Weights of a small GPT-style language model, trained from scratch on English Wikipedia.
Size: 11 layers, width 192, 2 heads of 64, vocabulary 2748, 5.04M parameters.
Architecture: LayerNorm before each block, biases, tied embeddings, attention and MLP in parallel.
Training: a variant of Muon for these matrices, 148M tokens, 9009 steps.
Each number is 128 + 24 x the weight over its row's rms, rounded and kept within 0 to 255. Layers, rows and columns count from 0. The size above them is the row's rms in percent of the matrix's.

# layer 2 MLP up, 768x192, rms 0.193, rows 681-716, columns 96-191
size [ 95 108 103 110 101  91  98 102 106  98  80 102 100 102 109 102 108  88  99  93 104  92  89 105 101  98 109 104  92  89  77  94 105 100 103  90]
[[101 137 125 177 128 132  68 121 127 117 138 139 118 108 155  98 117 149 119 184  84 124 114 107 170 137 100  98 151 120 129  86 112 147 155 121 122 157 103 138 126 165 137 138 153 140 177 107 183  96 152 112 125 133 138 139 146 120 164 161 117 126 170 153 155 126 158 163 160 131 104 111 125 118 138 128 119  92 148 115 106 121 114 101 128 140 135 112  86 113 114 108 118 191 130 130]
 [ 66 117 114 129 126 169 132  71 159 114 108 148  80 153 158 145 111 113  78 158 134 152 141 152 167 102 152 125 117 151 109  79 168 102 163 121 122 138 146 100 170 141 119 116 113 156 200 106 132 135 169 154 106 129 137 104 123  93 161 151 131 161 155 170 157 105 118 117 121 165 152 108 120  95 148 178 131 140 149 104 132 154 145 133  85 141 109  96 120 141 167  95 127 170 120 124]
 [146 177 135 112  88 150 176 126 120 113 130  82 120 125 146 129 158 126  98  96 135 103 176 119 118 150 116 114  85 115 152 123 164 113 115 178 127 142 139 120 130 130 132 144 148 130 121 129 122 133 125 148 134 173  97 144 102 149 104 156 139  82 125 131 144 134  99 112 148  92 124 141 110 144 128 141 158 138 111 112 142 163 149 109  86 116 114 120 104 149 141 100 105 134 140 117]
 [142 109 120 150 143 119 134 117 115 121  70 166 137 110 120 136 149 162 132 114 138 140 117 159 136 112 128 150 163 155 171 104 122  79 105 157 124 140 183 110 139 127 164 139 121 102 119 119 105 125  90 151 153 134 165 114 135 157 149 139  95 111  97 125 154 159 102 170 159 118 125 160 121 113 121 191 156 134 158 166 115 157 145 125 126 124 140 121 143 129 165  94  73 133 117  74]
 [194 150 117 150 116 108 141 146  90 191 106 117 111  97 151 132 167 121 136 131 117 159 122 164 158 125 130 127 127 147 167  98 146 145 120  96 150 137 154 133 150 122 108 146 100 123  75 133 152 118 108 138 114  70 117 111 163 150  87 142 125 161 118 112 117 118 130 121 163 118 157 175 112 141 125 114 176 142 108 139 126 128 153 133 150 133  80 162 151 130 124 100 155  95 129 100]
 [135 130 134 123 115 124 160 148 163 143 116 124 142 111 142 150 131 110 114 137 143 104 133 143 184 156 139 160 149 143 119 120 150 109 140 126  98 168 111 118 109 132 126 173 160 114 127 117 157  78 115 115  79 162 151 125 114 119 124 154 119 116  85 130 145 148 105 128 182 158 134  92 138 155 153 124 129  88 141 111 125 112 153 164 137 159 141 119 144 154  95 132 123 140  87 165]
 [148 112 126  77 144 115 176 119 121 116 111  92 135 157 134 133 127 135 120 147 164 160 101 144 155 128 129  99 128  99 143  95 135  94 116 158 108 123 137 154 130 151 150 164 150 122  95 114 192 134 110 119 140 130  99 135  83 102 110 138 117 112 116 142 122  77 116 114 130  91 169 156 151 119 121 105 112 147 162 164 123  86 162  94 140 140 125 163 143 137 143  92 106 130 130 107]
 [ 88 155 123 132 148 146  71 113 125 156 130 173  99 129 122 114 146 126 144 163 110  71 107 114 122  91 110 146 116 104 166 136 143 135 135 119  78 113 149 143 144 151 162 138 109 128 128 132 111 132 111 111 134 101 163  89 132 131  87  99 109 168 163 117 126 105 135 140 108 113  99 102 151 101 125 132 126 177 174 130 154 102 139  99 117 140 131  95 108 129 109 109  91 112 143 107]
 [151 103 157  87 147 128 146 106 124 145 141 113 164  92 146 134 157 133 130 111 129 118 138 163 132 125 108 136 170 127  88 119 122 146 152 152 137  88  87 168 149 120 131 140 150  95 107 170 124 100 144 166 143  94 130 138 117 140 108 162 133  99 111 157 127 165 151 130 116 117 142 147 155 128 145 117 187  98  94 104 119 114 122 128 124 115  78  98 142 144 184 105 126 136 149 175]
 [156 149 119  73 121 110 101 168 127 140 148 139 133 102 104 155 152 110 122 149 114  96  91 146 113 137 128 124 129  77 109 140 155  99 139 158 115 181 107 136  89 146 123  87 145 103 148 136  82 129 178 198  93 159  93 156 100 133  73 137  89 143 136 149 153 113  92 121 162 133 114 140 151 112 107 126 116 117 116 127 115 113 118 169 149 136 154 118 149 113 186 106 137 131 150 130]
 [138 148 169 114 137 145 110 128 115 135  86  97 136 126 128 159 121 159 145  74 151 155 137 123 127 133 112 146 178 166 109 125  87  96  97 144 142  88 119 137 176 137 127 146 111  87 112 136 152 116 154 160 115 119 115 150 137 118 128 115 152  88 152  91 133 131 129 119 199 138 120 157 115 109 122 105 152 150 131 163 108 159 114  94 131 113 107 162 172  40 156 136 126 101 138 128]
 [134  86 115 147 141 139 128 174 148 145 143 112 137 123 101 140 126  93 144 112  75 131 158 128 136 110 135 128 102 121 112 101 168 143 145 177 111 145  92 116 140 152 106 166  85 102 120 104 106 124 148 144 132 108 143 162 109 159 125 144 128 111 127 106 120  82  99 147 174  90 142 132 106 140 108  91 116 105 150 125 115 126 113 156 109 157 105 110 156 130 128 144 117 108 100 138]
 [118  87 134  84 147 158  95 158 144 134 176  96 189 131 141 117 151 138 148 112 173 135 152 142 134 110 106  93 124 153 118 112 148 152 127 159 152 133 142 137 112 125 157 155  73  95  76 150 135 149 123 110 152 150 107 162  95 106  90 133 116 157 152 102 135 133  99 142 103 143 123 123 117 139 114 128 126 126 165 118 171 110  82 146  98 110 131  98 130 103 117 133 147  80 102 107]
 [124 148 149 144 135 103 134  85 154 141  91 154  87 121 109 133 121 146  99 113 130 142 145 113 149 125 120 157 123 100 125  94 157  61 158 131 159 142 151  91 113  84 161 126 143 142  98 153 167 129 111  90 132 113 134 180 118 111 128 138 138 113 108 106 109  90 142 161  96 137 127 136 169 141 121 159 126 121 157 163  90 149 126 126 148  66 142 140 184 133 127 159 157 115  96 128]
 [175 124 127 167 124 130 139 128 111 111  73  95 116 113 170 135 191 123 161 137 120 102 119 141 124 159 163 126 130 130 125 147 135 139 101 118 133 152  94 127 157 119  99 140 148 102 128 104 139  86 157 169 161 120 145  75 103 162 137 127 144 167 126 110  97 109 122 139 102 132 123 105 101 122 166 122 121  71 135 111 114 128 146 127 123 114  99 109 134 132  96 136 164  82  82  95]
 [128 165 104 123 132 130 165 197 114 133 141 101 129 137 113  94 156 135 114 169 135 135 102 155 107 136 123 110 165 163 110  94 132 125 138 109 115 115 132 116 136 148 141 165 136 139 121 146  72  97 122 144 104 107 138 125 104 152 157 134 163 134 135 117 105 142 110  87  96 109 138 153 149  92  96 125 112 177 113 140 172 122 142 163  90 125 141 138 169 105 131 164 117  90 135 109]
 [137 122  99 100  90 139 133 148 128 163  97 117 114 124 107 134 127 100 113 141 125 138 141 124 107 122 165 146 117 182 124  85  98 151 113  99 165 121 123  84 122 176 133 125 108 144  95 129 116 141 164 122 133  82 125 112 113 114 117 112 121 143 103 108 159 136  96 123 101 167 160 135  90 133 115 165 151  99 136 142 125  94 103 103 106 116  96 107 152  89 128 146 113 129 140 102]
 [108 131 156 143 118 136 121 125 116 135 160 141 113 115 119 102 145 151 150 109 137 108 181 122 136 137 158 139  89 111 146 121  99  92  94 156 136 184 160  91 119 107 147 145 133 102  90 122 147 127 159 155  98 110 126 116 128  96  81 130 108 104 117  72  90 122 127 113  83 160 133  67 120 133 143 153  90 161 175 142 127 138 114 129 137 144  92 170 118  75 165 127 151 105 116 135]
 [108 108 173 133 133 145 120 106 107  81 171 134  99 107 134 104 106 144 147  99 123 102 109 124 111 197  90 114 106 122 120 113 117 129 135  83 139 149 146 136  91 152 145 153 130 159 151 131 104 162 113 161 102 138  90 106 138  98 125 157  92 152 111 136 134 124 129 172 157  78 122 159 170 118 144 119 127 136 109  63 108 112 126 135 145 133 122 138 120  96 144 107 160 141 113 126]
 [129 151 158  88 122 103 120  97 117 108 145 131 157 110  80 102  98 115 133 143 150 130 145 119 153 174 100 122 114 136 135 115 125 128 130 132 116  96  83 163 113 151 128 114 141 144 116  90 147 118  80 136 167 169 119 108  84 168 140  97 124 131  76  68 149 137 119 142 130 138 125 139 124  95 135  68  96 107 145 122 161 121 155 139 138 103 141 128  91 137 157 128 124 122 156 110]
 [129 139 132 158 104 126 122 130 126  87 116 102 145 111 120 103 142 161 158 166 130 110 134 139  95 168 133 141 164 131 139  83 138  90 138 133 138 174 131 107 119 163 100 101 125 137 132 130 151 156 150 129 130 124 112 106 123 124 108 110 135 120 155 175 142 157 144  84 102 145 124 128 135 101 150 140 155 122 126 121 121 147 102 127  89  69 123 143 117 140  47 116 105 128  99 140]
 [110 101 111  81 132 102  80 172 121 138 136 106 151 138 115 100 131  85  98 163 159 133 164 141 145 111 130 138 101 123 118 138 102 130 102 153 151 154 128 100 158 143 136 149 148 107 153 106 123 112 129 130 128 102 133 163 122 136 126 154 148 114 152 138 146 140 135 148 135 121 127 112  72  99 137 109 177 158 152 121 145 161 140 150 120 133  64 125 165 134 109 156  99 116 124  99]
 [126 176 132  68 111 133  68 174 110 139 138 125 117 112 125 112  92 103 132 114 102 137 144 104 112 158 169 144 110 171 127 151 142 141 179 163 106 165 117 148 123 143 148  75 102 111 106 140 125 149 122  81 120 124 145 122 117 146  96 137 121 125 134  95 121  94 132 138 154 117 110 114  99 175 127 148 110 135 150  78 100  86  86 143 129 135 100 107 163 130 121  94 124 136 135 154]
 [132  83 136 117 120 193 118 161 114 167 141 141 127 145 146 121 119 134 105 121 114 131 116  88 100  99 147 138 139 116 140 114 117 149 182 108 123 116 155  93 134 126 127 101 137 126 133 148 189 136 131 131 112 108 108 132 151 124 151  98 120 154 127 137 120 139 106 122 116 128 134  77 114 136  96 166 105 121 113 131 102 123 108  85 147 146 139 114 125 115  97  65 151 119 157 118]
 [117 135 119  87 162 136 112 117 135 102  95 168 124 128 141 135 139 131 111 183 128 128 108 137 169 139 144 113 101 136  71  84  91 107 171 136 138 121  97 145 132 125 165  80 104 141 109 144 104 134 154 146 101 115 129 182 163 151 130 170 146 179 110 143 147 128 137 131  89 171 203  90 138  99  85 147 127  89 120 154 152 155 113 114 104 148 110 119 137 116 112 153 158 109 130 117]
 [167  98 106 106 122 169 135 163 128 138 101 141 124 127 124 139 174  91 112 176  98 124 123  82 166 161 142 164 129 131 125 123  98 157 121 153 108 112 139 136 186 101 134 146 130 134 115 139 117 137 137 169 167 127 156  88 154 136 161 147  99 115 135 132 124  93 143 125 162 112 135 108  77 138 149 117 173 117 132 158 144 103 104  98 127 114 122  77 124  87 102 127 120 143 148 112]
 [138 129 133 136 105 125 125 163 139 138 107 153 142 132 129 121 164  83 168 123 169 176 150 108  95 117 153 134 135 151  92 142 148  92 153 124 139 150 116 114 117 121 121 100 137 126 168  96 113  93 125  92 131 134 158 173 111 132 144 140 112 139 126 152 101 121  88 103  85 108 117 151 129 150  98 169  78 146 113 129 130 110  93 126 125 162 112 130  97  97 172 115 104 118 171 134]
 [127 140 161 100 139 110  76 134 176 107 129 152 110  71 115 161 182 131  93  92 146 111 156  95  79 117 126  92 141 146 143 134 179 119 117 126 129 121 105 169 132 143 124 125 172  94 146 102 149 124 108  93  88 142 126 126 141 115 120 112 124 116 148 119 183 141 138 140 169  99 122 107 107  95 129 143 139 171 134 163 151 142 137 114 133 148  86  91 149 118 115 141 129 138 199 106]
 [110 105 153 110 104 101 149 149  82 127 150 125 132 130 140 127 120 145 136 138 168 133 129 133  94 149 160 115 164 123 136 139  75 103 131 122 128  95 133 124 144 136 121 117 147  80 107 144 158  95 133 132 115 145 142 197  89 143 131 105 131 129 118 121 108 120 123 111 118 114 111 102  95  91 104 140 144 103 127  85 172 149 120 109 153 119  97  78 143 135  91 128 140 119 147  83]
 [142 125 108  78 103 131 177 127 103  91 173 125 163 107 114 108 134 151 129  78 133 118  58 154 102 113 101  95 144 149  98 113 112 142 167 128 148  94 115 126 175 106 143 159 142 113 161 111 138  85 160 149 135 137  96 129 154  73 134 142 145  93  97 112  91 120 138 113 156 158 139 139 111  86 124 160 114  99 117 140 156 133 140 145 116 188 141 128 134 118 134 111 136 156 150 133]
 [165 137 155  85 117 105 134 113 146 147 117 106 153 137 154 173 162 119 107 136 153 137  85 145 144 127  88 112 154 118 132 125  86 113 141 211 109 162 129 155 118 113 144 148 114 139 115 137 180  60 157 137 180 152 130 109  93 107 128 104 119 152  81  90  95 112 115 103 108 110 101 126 115 121 163 106 174 127 111 190  88 123 121 107 159 127 123 112 131 132 141 118 116 108 122 137]
 [124 129 124 120 118  77 157  98 112 101 161 105 147  94 130 148 108 109 111 145 119 181 129 174 125 121  97 172  90  96 108 128 130 141 139 104 145 111 140 113 123  95  56 180 101 128 115  90 173 113 123 156 138 121 121 196 123 147 183 149 112 144 118 101 122 102 100 122 115 118 130 148 142 145 118 155 118 105 138  91 134 139 144 132 127 123 159  92 142 141 135 139 172 106 132 117]
 [134 110  69 140 105 146 146 112 129 132 121 121 115 115 124 101 153 137 129 100 149 115 154 123 113 125 127 153 139 129 125 100 182 163 107 143 131 151 119 133 106  99 171 135 114 111 159 124 129 147  96 149 115  73 138 113 128 140 137  73 172 135  78 135 151 143 171  91 114 111 157 119 146  96 116 178 152 113 148 124 150 103 115 165 158 147 103 108 142 126 138 129 108 136 113 100]
 [103 130 114 152 151 105 130  88 123 145  94  88 120 131 156 116 165 152 123  82 157 141 157 151 102 128 134 146 138 125 124 153 115 120 143 155 109 120 142 116 131 151 154 130  93  90 147 108 130  95 140 121 105 119 106 129 101 166 140 138  87 104  84 118 129 127 124 113 143 124 145 146 128 106 159 157 152 135 153 103 116 139 151  81 142 130 171 122 113 101 174 142  97  98 105 111]
 [124 111 111  90 136 171 117 143 123  88 117  81 135 109 197 131  97 144 171 129 133 130 154 118 135 122 116 104 157 104 148 145 156 149  98 159 106 130 113 117 107 126 136 120  82 155 136  93  98 144  96 117 129 112 144 135 140 171 115 137 112 108 145 147 104 125 155 148 131  99 104  89 132 126 151 133 126  97 161  89 134  99 145 129 144 154 153  67 150 113 131 101 122 127 113 119]
 [141 155 108 148 100 143  93 129 108 121 122 126 117 103 129 113 100 117 129 134 127 161 133  83 107 142 154 127 127 134 151 113 142 115 119 127 134 122 152 116 149 115 162 157 139 131 121 118 169  83 117 116 128 102 175 116 134 180 129 116 111 116  96  97  99 141 113 175 143 132 114 123 113  93 131 187 127 139 108 124 146 110 146 134 155  98 150 138 189  95 156 122 131 136  99 120]]
# layer 2 MLP down (transposed), 768x192, rms 0.0888, rows 681-716, columns 96-191
size [100 113  90 110 107  96 101 103  99  95  99 110  95  96 104  99 108  95  96  96 102  94  79 110 108 102 117  99  92  83  79  94 108  94 104  94]
[[124 138 113 128 112 130 130 172 153 157 108 127 101 187 109 134 182  98 144 111 146 156 142  85 125 110  86 158  99  91 120 136 118 139 108 141 102 158 178 147 110 136 110 103 139 159 124 114 121 126 148 124 110 100 110 108 124 130 103 167 173 116 154  88 135 126 128 158 143 141 146 105 171 122 157 164 176 124 126 117 129 106 129 125 142  93 128 106 127 126 138 115 164 193 140 123]
 [111 119 144 112 116 137 101  82 133 132 114 104 133 137 151 184 117 165  72 106 145 120  95 102 141 148 164 138 121 145 149 106 125 138 176 134 125 162 167 175 140 134  91 114 162 124 147 151 127 112 117 125 150  86  79 140 113 152 137 177 149 154 103 162 138 113 141 129 121 129 146 109 139 136 118 162 122 149 131  95 121 101 165 131 129 159  97 138 127 139 128 101 127 186 119 133]
 [137 124 125 109 130 134  77 148 125 116 135 152 110 107  99 109 141 176 111 147 119 143 149 171 138 128  90 133  87 140 152 107 120 132  96  83 134 166 120 123  95 119 137 163 115 125 103  98 155 131 132 150 153 163 155 104 158 166 128 141 144 190 120 149 117 139 109 100 145 112 105 129 131 135 112 105 107 123 104  77 114 100 132 117 172 101 138 107 144 100 160 128 116 137 113 133]
 [100 123 105 180 162  98 154  79 136  98 132 151 154 109 120 160 151 159 145 137 102 152 108 116 143 126 160 124 145 110 143  86  85 123 133 122 119 165 121 171 172 142 105 126 167  90 131 141  95 126  85 121 144 147 180 123 127 111 142 128  84 109 116 106 128 156 129 190 171  92 113 118 135 113 114 149  79 136 119 115 128 130 109 114  70 116 135 128 125 139 145  95 130 138 111 125]
 [139 114 104  96 115 129 146 163 132 125 102 173 102 116 138 115 154 126 149 119 153 138 132 123  87 100 148 136 137 114  92 119 162 133 130 114 170 154 122 123  98 149 128 172 121 166  82 161  72 136 148 137 117 156 123  78 127 146 117 104 136 107 164 132 110 132 108 151 177 144 114 116 108 111 165 141 121  73  98 129 162 138 130 119 130  96 126 143 137 185 141  94  71 124 173 147]
 [142 137 146  98  93 113  89 129 100  89 136 140  92 129 155 110 175 124 119 151 121 179 143 110 125 106 119 137 134  93 106 132 118 109 146 134  93 112 141 116 180 154 116 135 144 122 151 148 109 144 122  59 144 168 127 135  92 130 135 117 124 133 119  90 134 108 122 124 119 105 136 108 170 163 102 157 140 148 118 164 124 120 161 105 124 130 128 114 150 124 113 134 161 112 101  91]
 [112 127 118  85 168 178 148 167 124 154 140 102 110 139 181 160 138 137 135 153 148 120 166 140 150 115 105 150 128 115 163  81 127 112 158 116 112 161 145 107 132 142 141 128 134 106 100 140 128 128 124 143 138 163 131 141 134 122  86 117 149 144 121 143 140  80 146 153 132 131 167  71 159  89 107  92  92 137 140 133 154 129 110 116 119 129 138 144 136 112 134 143 108 126 122 123]
 [134 131 138 123 155 139 116 105 146 112 141 103 155  64 126  89 117 137 111 153 125 112  57 142 139 160 118 114 134 171 180 129 147 128 147 111 121 103 115  97 114 113 137 135 136 127 151 164 117 180 137 151 129 137 131 103 141 120 133 118  92 110  91 127 146 144 141 102 107 128  94  84 144 155 112  87 139 149 146 131  73 103 119 132  97 134 115 151 107 120 170 157 110 118 147 139]
 [151 109 141 117 148 119 144 116 123 142 121 171 115 153 143 124 103 143 100 129 107 109 150 160 160 123 126 174 142 104 107 131 144 131 158 149 122 122 129 164 159 116 148 143 147 131 110 136 128 140 148 171 132 122 107 140 160 110 116 159  87 140 149 174 117 138 143 153 116 143  97 132 125  93 104 133 145 119 100 108 122 123 137 137 141 134 137 102 137 139 152 131 101 130 154 178]
 [177 138 188 135 142  93 147 127 149 126 101 134  77 119 144 160 142 140 107 120 140 100 140 105 155 107 142 116 126 132 127 106 104  86  64 151 122 140 121 109 157 130 110 117 122 169 135 170 101 153 135  74 140 150 108 154  99 121 113 126 148 116 109 122 123 137 142 168 106 133 107 134 128 129 142 139 123 142  96 131 124 119 156 154 151  90 133 107 135 100 116 104 144 130 139 106]
 [142 110 113 137 171 130 111 154 107 138 133 103 123  97 142 104 128 134 109 128 145 133 127 117 111 101 119 121  82 113 147 145 160 178 157  92 157 132 156 150  96 149 136 118 112 118 139 135 115 155 170  98 145 104 102 124 124 134  94 120 120 141 193  96 132 121 145 145 192 104 122 118 122 130 168 125 120 135 131  99 116 176 122 142  99 170 135 157  76 141  76 155 150 158 109 140]
 [149  76 130 127 121 113  91 160 168 119 101 107  96 145  99 135 146 116 159 102 105 133 171 145 140 161 141 133  91 127 115 130 196 144  99 151 144 132 119 122 119 139 124 133  88 115 111 132 143 143 159 127 130 113 119 134 127 110 139 117 146  98 125  88 141 174 111 136  93 115 118 122 111 103 138  79 146 110 137 174 155 102 137 118 138 119 115  96 141 152 146 140  95 137 140 121]
 [105 108 118  87 103 172 129 103 158 147 102 167 160 149 116  99 118 117 156 142 148 122 121 136 133 157 129 149 108 151 108 130 143 173 124 160 127 139 126 138 119 155 104 147 131 122  93 107 108 125 118 158 166 117 148 124 146  84 124 140  99 152 131 111 163 141  96 100 108 157 134 146 151 168 113  91 128 128 168 145 113 145 106 135  97  99 132 166 103 153 114 107 161 150 114 125]
 [138  90  96 146 172 128 119 122 163 169 140 137 116 123 120 109 135 122 125 130 129 125 167 153 165 141 115 124 126 115 157 124 116 116 153 112 144 157 143 138  82 108 138 139 164 111 107 108 150 108 112 142 100 100 158 136 129 115 133 133 114 104 144 105 110  96 124 171 156  96 133 123 123 119 163 131 105 118 129 135 111 104 103 178 129  74 155 116 143  89 147 162 141 144 111  82]
 [155 171 131 129 156 137 134  69 170 138 108 140 114 137 169 103 144  82  79  97 140 136 120 142 103 151 122 123 110 136 125 158 123 127 109 109 145 137 161 146 123 151 141 122 105 140 101  97 145 135 106  80 157 152 104 144 110 114 120 139 140 160 118 148 145 118 138  86 154 161 150 124  99 146 165 111 122 114 107 107  92 184 137 116 110 139 169 132 116 107 142 124 124 116 121 138]
 [152 134 133 105 173 123 110 110 153 100 166  91 188 123 114 145 118 125 153 131 127 100 150 154 106 113 122  95 123 134 124 125 150 119 129 159  94  83 127 155 151 123 129 133 115 125 142 114 114 133 153 119  76 121 119 121  79 125 100  75 153  97 159 115 118 144 132 100 128 143 124 140 148  92 152 173 168 161 171  81 160 162 122 175 127 123  94 127 165 133 152  95 111 115 131 119]
 [134 141 134 128  96 147  99 148 157 107 136 121 134 137 121 136 116 111 134 105  89 178 135 105 109 109 176 109 145 126 105 113 115 151 157 159 153 123 143 118 114 171 121 115 118 127 137 112 115 160 172 127 125 100 116 125 120 161 113 117 105 137 131  80 144 124 130 108 159 152 129 125  60 135 117 157 157 106 162 125 115  99 107 113 128 147 136  78 148 107 135  99  89 139 135 118]
 [150 123 110 101 133 148 145 136 131 148 155 142 126 137 102 123 104 143 107 147 132  95 163 150  98  94 107  92 106 128  99 159 144 169 135 117  99 128 111 151  77 156 100 172 138 131 139 129  94  96 146 144  94  94 142 129 158 128 179 155 126 136 136 133 122 166 110 116 115 126 187 118 122 137 135 129 126 107 153  86 175 141  93 139 163 138 128 140 158 160 115 134 115 134 140 150]
 [153 131 107 128 109  89 153 103 121 160 117 102 131  84  78 145 144 144 115 151 158 153 136 167 113  77 115 132  92 142 136 152 115 118 116 182 105 127 143 100 174 123 131 133 160 124 141  92 133  91 121 107 133  73 108 158 117 145 167 145 156 172 126 129  84 184  97 116 116 158 153 107 117 115  99 159 141 108 170 159 131 142 120 150 122 119 124 132 173 105 127 125 101 158 165 109]
 [113 162 150 114 127 133 143 132 109  92 105 127 134 158 118 107  95 110 118 114 173 145 152 126 124 105 112 148 169 123 173 119 132 174 173 114 121 103 130 114 135 149 113 111  79 112 119  88 117 132  99 111 163 133 165 110  96 142 132  50 117 145 110  56 152 153 118 115 107 103  86 100 116  98 111 104  81 120 114  89 125 156 126 132 118 127 109 137 115 152 131 124 159 122 170 137]
 [148 145 109 145  99 178 121 104 136 133 121 137 131 133 143 136 135 146 159 123 154  98 131  77 113 123 112 121  94 149  94 129 149 133 152 152 125 152 156 140 138  97  96  77 112 120 174 135 151 129 145 163  96 140 122 115 136 163 102 135 123 126 112 141 189  80 114 145 110 103  83 163 149 110 100 111 103 125 102 150  94 146 107 125 143 108 147  89 129  83 155 111 145 135 141 137]
 [117 119 160  78 119 113 166 102 124 113 127 148 145 115 108 117 124 130 141 152 143 153 101 124 126 148  96 154 140  81 150 188 141 109 104 152 116 132 109 160 129 149 108 113 120 119 129 106 125 157 185 159 105 153 151  89 144 114 138 127 112 153 131 132 139 171  85 120 129 127 103 153 122 141 141 126 154  74 108 110 115 105 112 164 129 108 124 154 141 147 119 126 111 121 138 121]
 [138 124 105 102 156 120 120 123 151 121 108  99 148 151 142 128 109 119 133 128 108 109 135 177 146 117  87 133 141  89 124 147  96 101  90 102 124 113 164 139 147  85  97 132 114 149 116 169 142 160 171 159 108 143 113 157  94 142 139 150 120 182  90 149  98 153 130  91 103 102 126 139 156  96 116 109 144 169 126 135 123 144 122 141 151 144 119 149  98  87 135 181 132 132 147 131]
 [127 136 128 150 181 117 141 167 125 129 112 118 108 119  84 120 127 103 135 134 123 154 129 114 131 128 143 113 144 116 100 126 140 106 148 117 104 141 135  76  79 134 127 117 154 135 144 138 104 151 131 179 180 108  93 121 125 115 152 122 115 146  69 145 151 123 139 156 109 145  92 119 118  81 132 159 114 128 143  96 102 155 141  91 146 135 133 159 102 105 180 105 113 147 144 120]
 [129 139 129  94 138 162 110  90 117 142 127 125 144 101 114 105 143 131 158 155 111 134 155 141 161 104 135  84  67 124 106 131 117 120 150 107 122 140 110  95 110  83 174  88 158 104 115 131 105 141 107 160  73 117 117 130 144 118 157 158 115 161 121 154 155 144 117  77  90 177 162  92 137 131 105 131 135 133 147 159 149 150 108 145 128 145 130 102 107 136  95 141 108  89 135 123]
 [142 147 135 139 142 142 166 114 138 113 128 141 119 100 122 117 150 107 105 151 100 107 144 135 145 140 165 175 130 105 107 115 178 123 164 135 113 113 132 146 100 108  96 118  70  96 122  88  90 115 164 145 132 117 136 126 152 125 150 166 109 122 140 189 137 134 130 111 169 133 154 121 125 150 143 150 122 130 174 124 127 106 111 140 125 143 114 114 146 147 131 126 138 129 129 143]
 [132 140 133 107 140 117 132  82 171 139 128 129  95 145 135 128 122 105 134 103 162 173 122 141 112 132 134 137 137  65  99 111 126 136 138 157 152 143 136 174 116  99 157 152 134 156 160  67 129 146 145 121 122 115 104 155 131 157 113 127  85 117 104 118 152  82 146 123  57 142  98 131 122 117 140  92 105 126 182 164 138 100 132 103 144 118 109  96 117 111 110 183 141  73 122  84]
 [146 136 145 180 120 149  97 141 128 127 152 111 127 109 105 138 148 100 136  94 156 119  81 135 136 123 117 113 127 145 119 137 131 129 124 159 151 154 106 148 128 138 178 137 114 145 108 177 157  96 140 130 144 132 142 115 160 109 149 138 130 162  92 180 171 121 141  98 141 146  92 132 101 101 126 109 117 118 126 101  46 132 125 148 109 115  96 160 137 145 122 140 139 153 114  87]
 [131 113  72 136 116  59 117 167 109 146 103 119 146 113 140 123 144 103 103 111 141 169 136 128 117 123 146 119 162 146 139 143 147 124 168  93 130 152 158 124 114 118 141 153 142 123 139 156 106 103 110 127 140 142 162 189  83 142 143 128 150 146 102 153 166 115 100 120 143 132 121 136 133 123 116 143 141 134 151 120 125 154 120 183  84 124 103 119 120 156 109  88 132 111 123  93]
 [114 163 129 145 125  92 132 149 140 129 108 146 129 134 132 150 157 162 120 139 156 103 140 105 150  86 138 125 124 135 152 125 179 129 166 155  96 171 156 158 137 131  83 118 116 134 111  88 138  84  95 100 155 107 114 111  86 147 105 109 115 143 120 147 163 114 124 152  65 115  96 142 129 117 135  87 106 133 124  81 121 125 122 139 102 109 125 109 106 136 128 154 121 135 111 130]
 [146 133 130 108 135 122 142 153 151 112 158  98  83 107 133 154 161  98  81 156 119  91 152 141  99 100 115 136 119 114 112 143 134 145 172 122 112 133 150  98 107 149 159 113 163  89 158 100 109 161 134 127 109 116 131 129 124  97 125 100 102 107 130 122 106 135 171 145  78 120 112 112 163 148 168 154 131 136 132 122 117 124 106 153 106 109 143 132 119 103 157 145 164 142 126 130]
 [109 120 117  94 138  93 131 118 101  84 168 105 119  98 129 149 143 138 112 112  94 133 188 148 151 138 138 112  97 117 137 163 194 157 134  81 129  90 127  91 102  74  49 144 102 135 129 137 147 118 146 131 124 131 112 169 135 110 142 120 128 106 131 123 127 114 117 134 127 171 132 157 116 150 100 123 132 148 126  91 132 130 173 134 132 124 111 150 112 134 148 128  97 129 170 104]
 [178 131 106 106 164 127 137 144 126 124 119 122 138 127 110 146 136 168 128 122 133 112 130 155 105 117 122 169 126 114 119  63 169 158 143 129 163 151 142 108 133 118 185 121 135 113 111 123 164 140  83 104 111  99 125  95 126 122 109 106 135 140 155 144 147 127 158 134 129 130 156 108 109 114 118 134 155 120 146  78 124 176 102 109 128 144 124 112 149  90  89 127 112 146 109 152]
 [118 133 181 145 127 144 170 119 124  95 144  99 144 150 105 117  87 138 168 131 150 130 135 125 118 121 124 152 126  98 107 137 115 130 144 109 153 135 132 147 130 145  96 134 106  97 132 179 106 102 109  85  64 120 156 151 140 147 148 145 114 123 114 115 156 135 118 123 126 119 167 105  81 138  95 107 119 114 158 147 106 119 132 107  85 107 139 108 144  80 157 104 161 106 118 160]
 [157 156 118 133 116 109 143 152 102 119  98  84 124 124 110 149 138 160 142  83  80 111 190 129 127 120  74 141 123 126 124 130 185 134 134 156 127 137 138 107 132  98 139  95 152 113 157 118 115  92 116 128 147 133 100 133 135 170 121 164 143 139 180 172 123 175 121 137  66 127 127 153 115 124 144 155  98 105 170 138 134 117 128 121 108 115 143 104 141 117 135 113 148 135 179 104]
 [128 137  97 134 101 134 150 111 165 115 165 161 119 117 119 117 136 134 113 135 116 155 128 121  75  68 129 135  96  64 131 125 149 140 130 127 170 119 156 125  91  99 141 157 163 123 125 134 105 109 151 146 122 122 136 102 122 154 101 115 121 113 124  94 120  88 123 144 135 145 125 121 113 105 157 136 123 110 110 117 163  86 127 156 138 145 162 186 142 129 132 115 129 182  95 122]]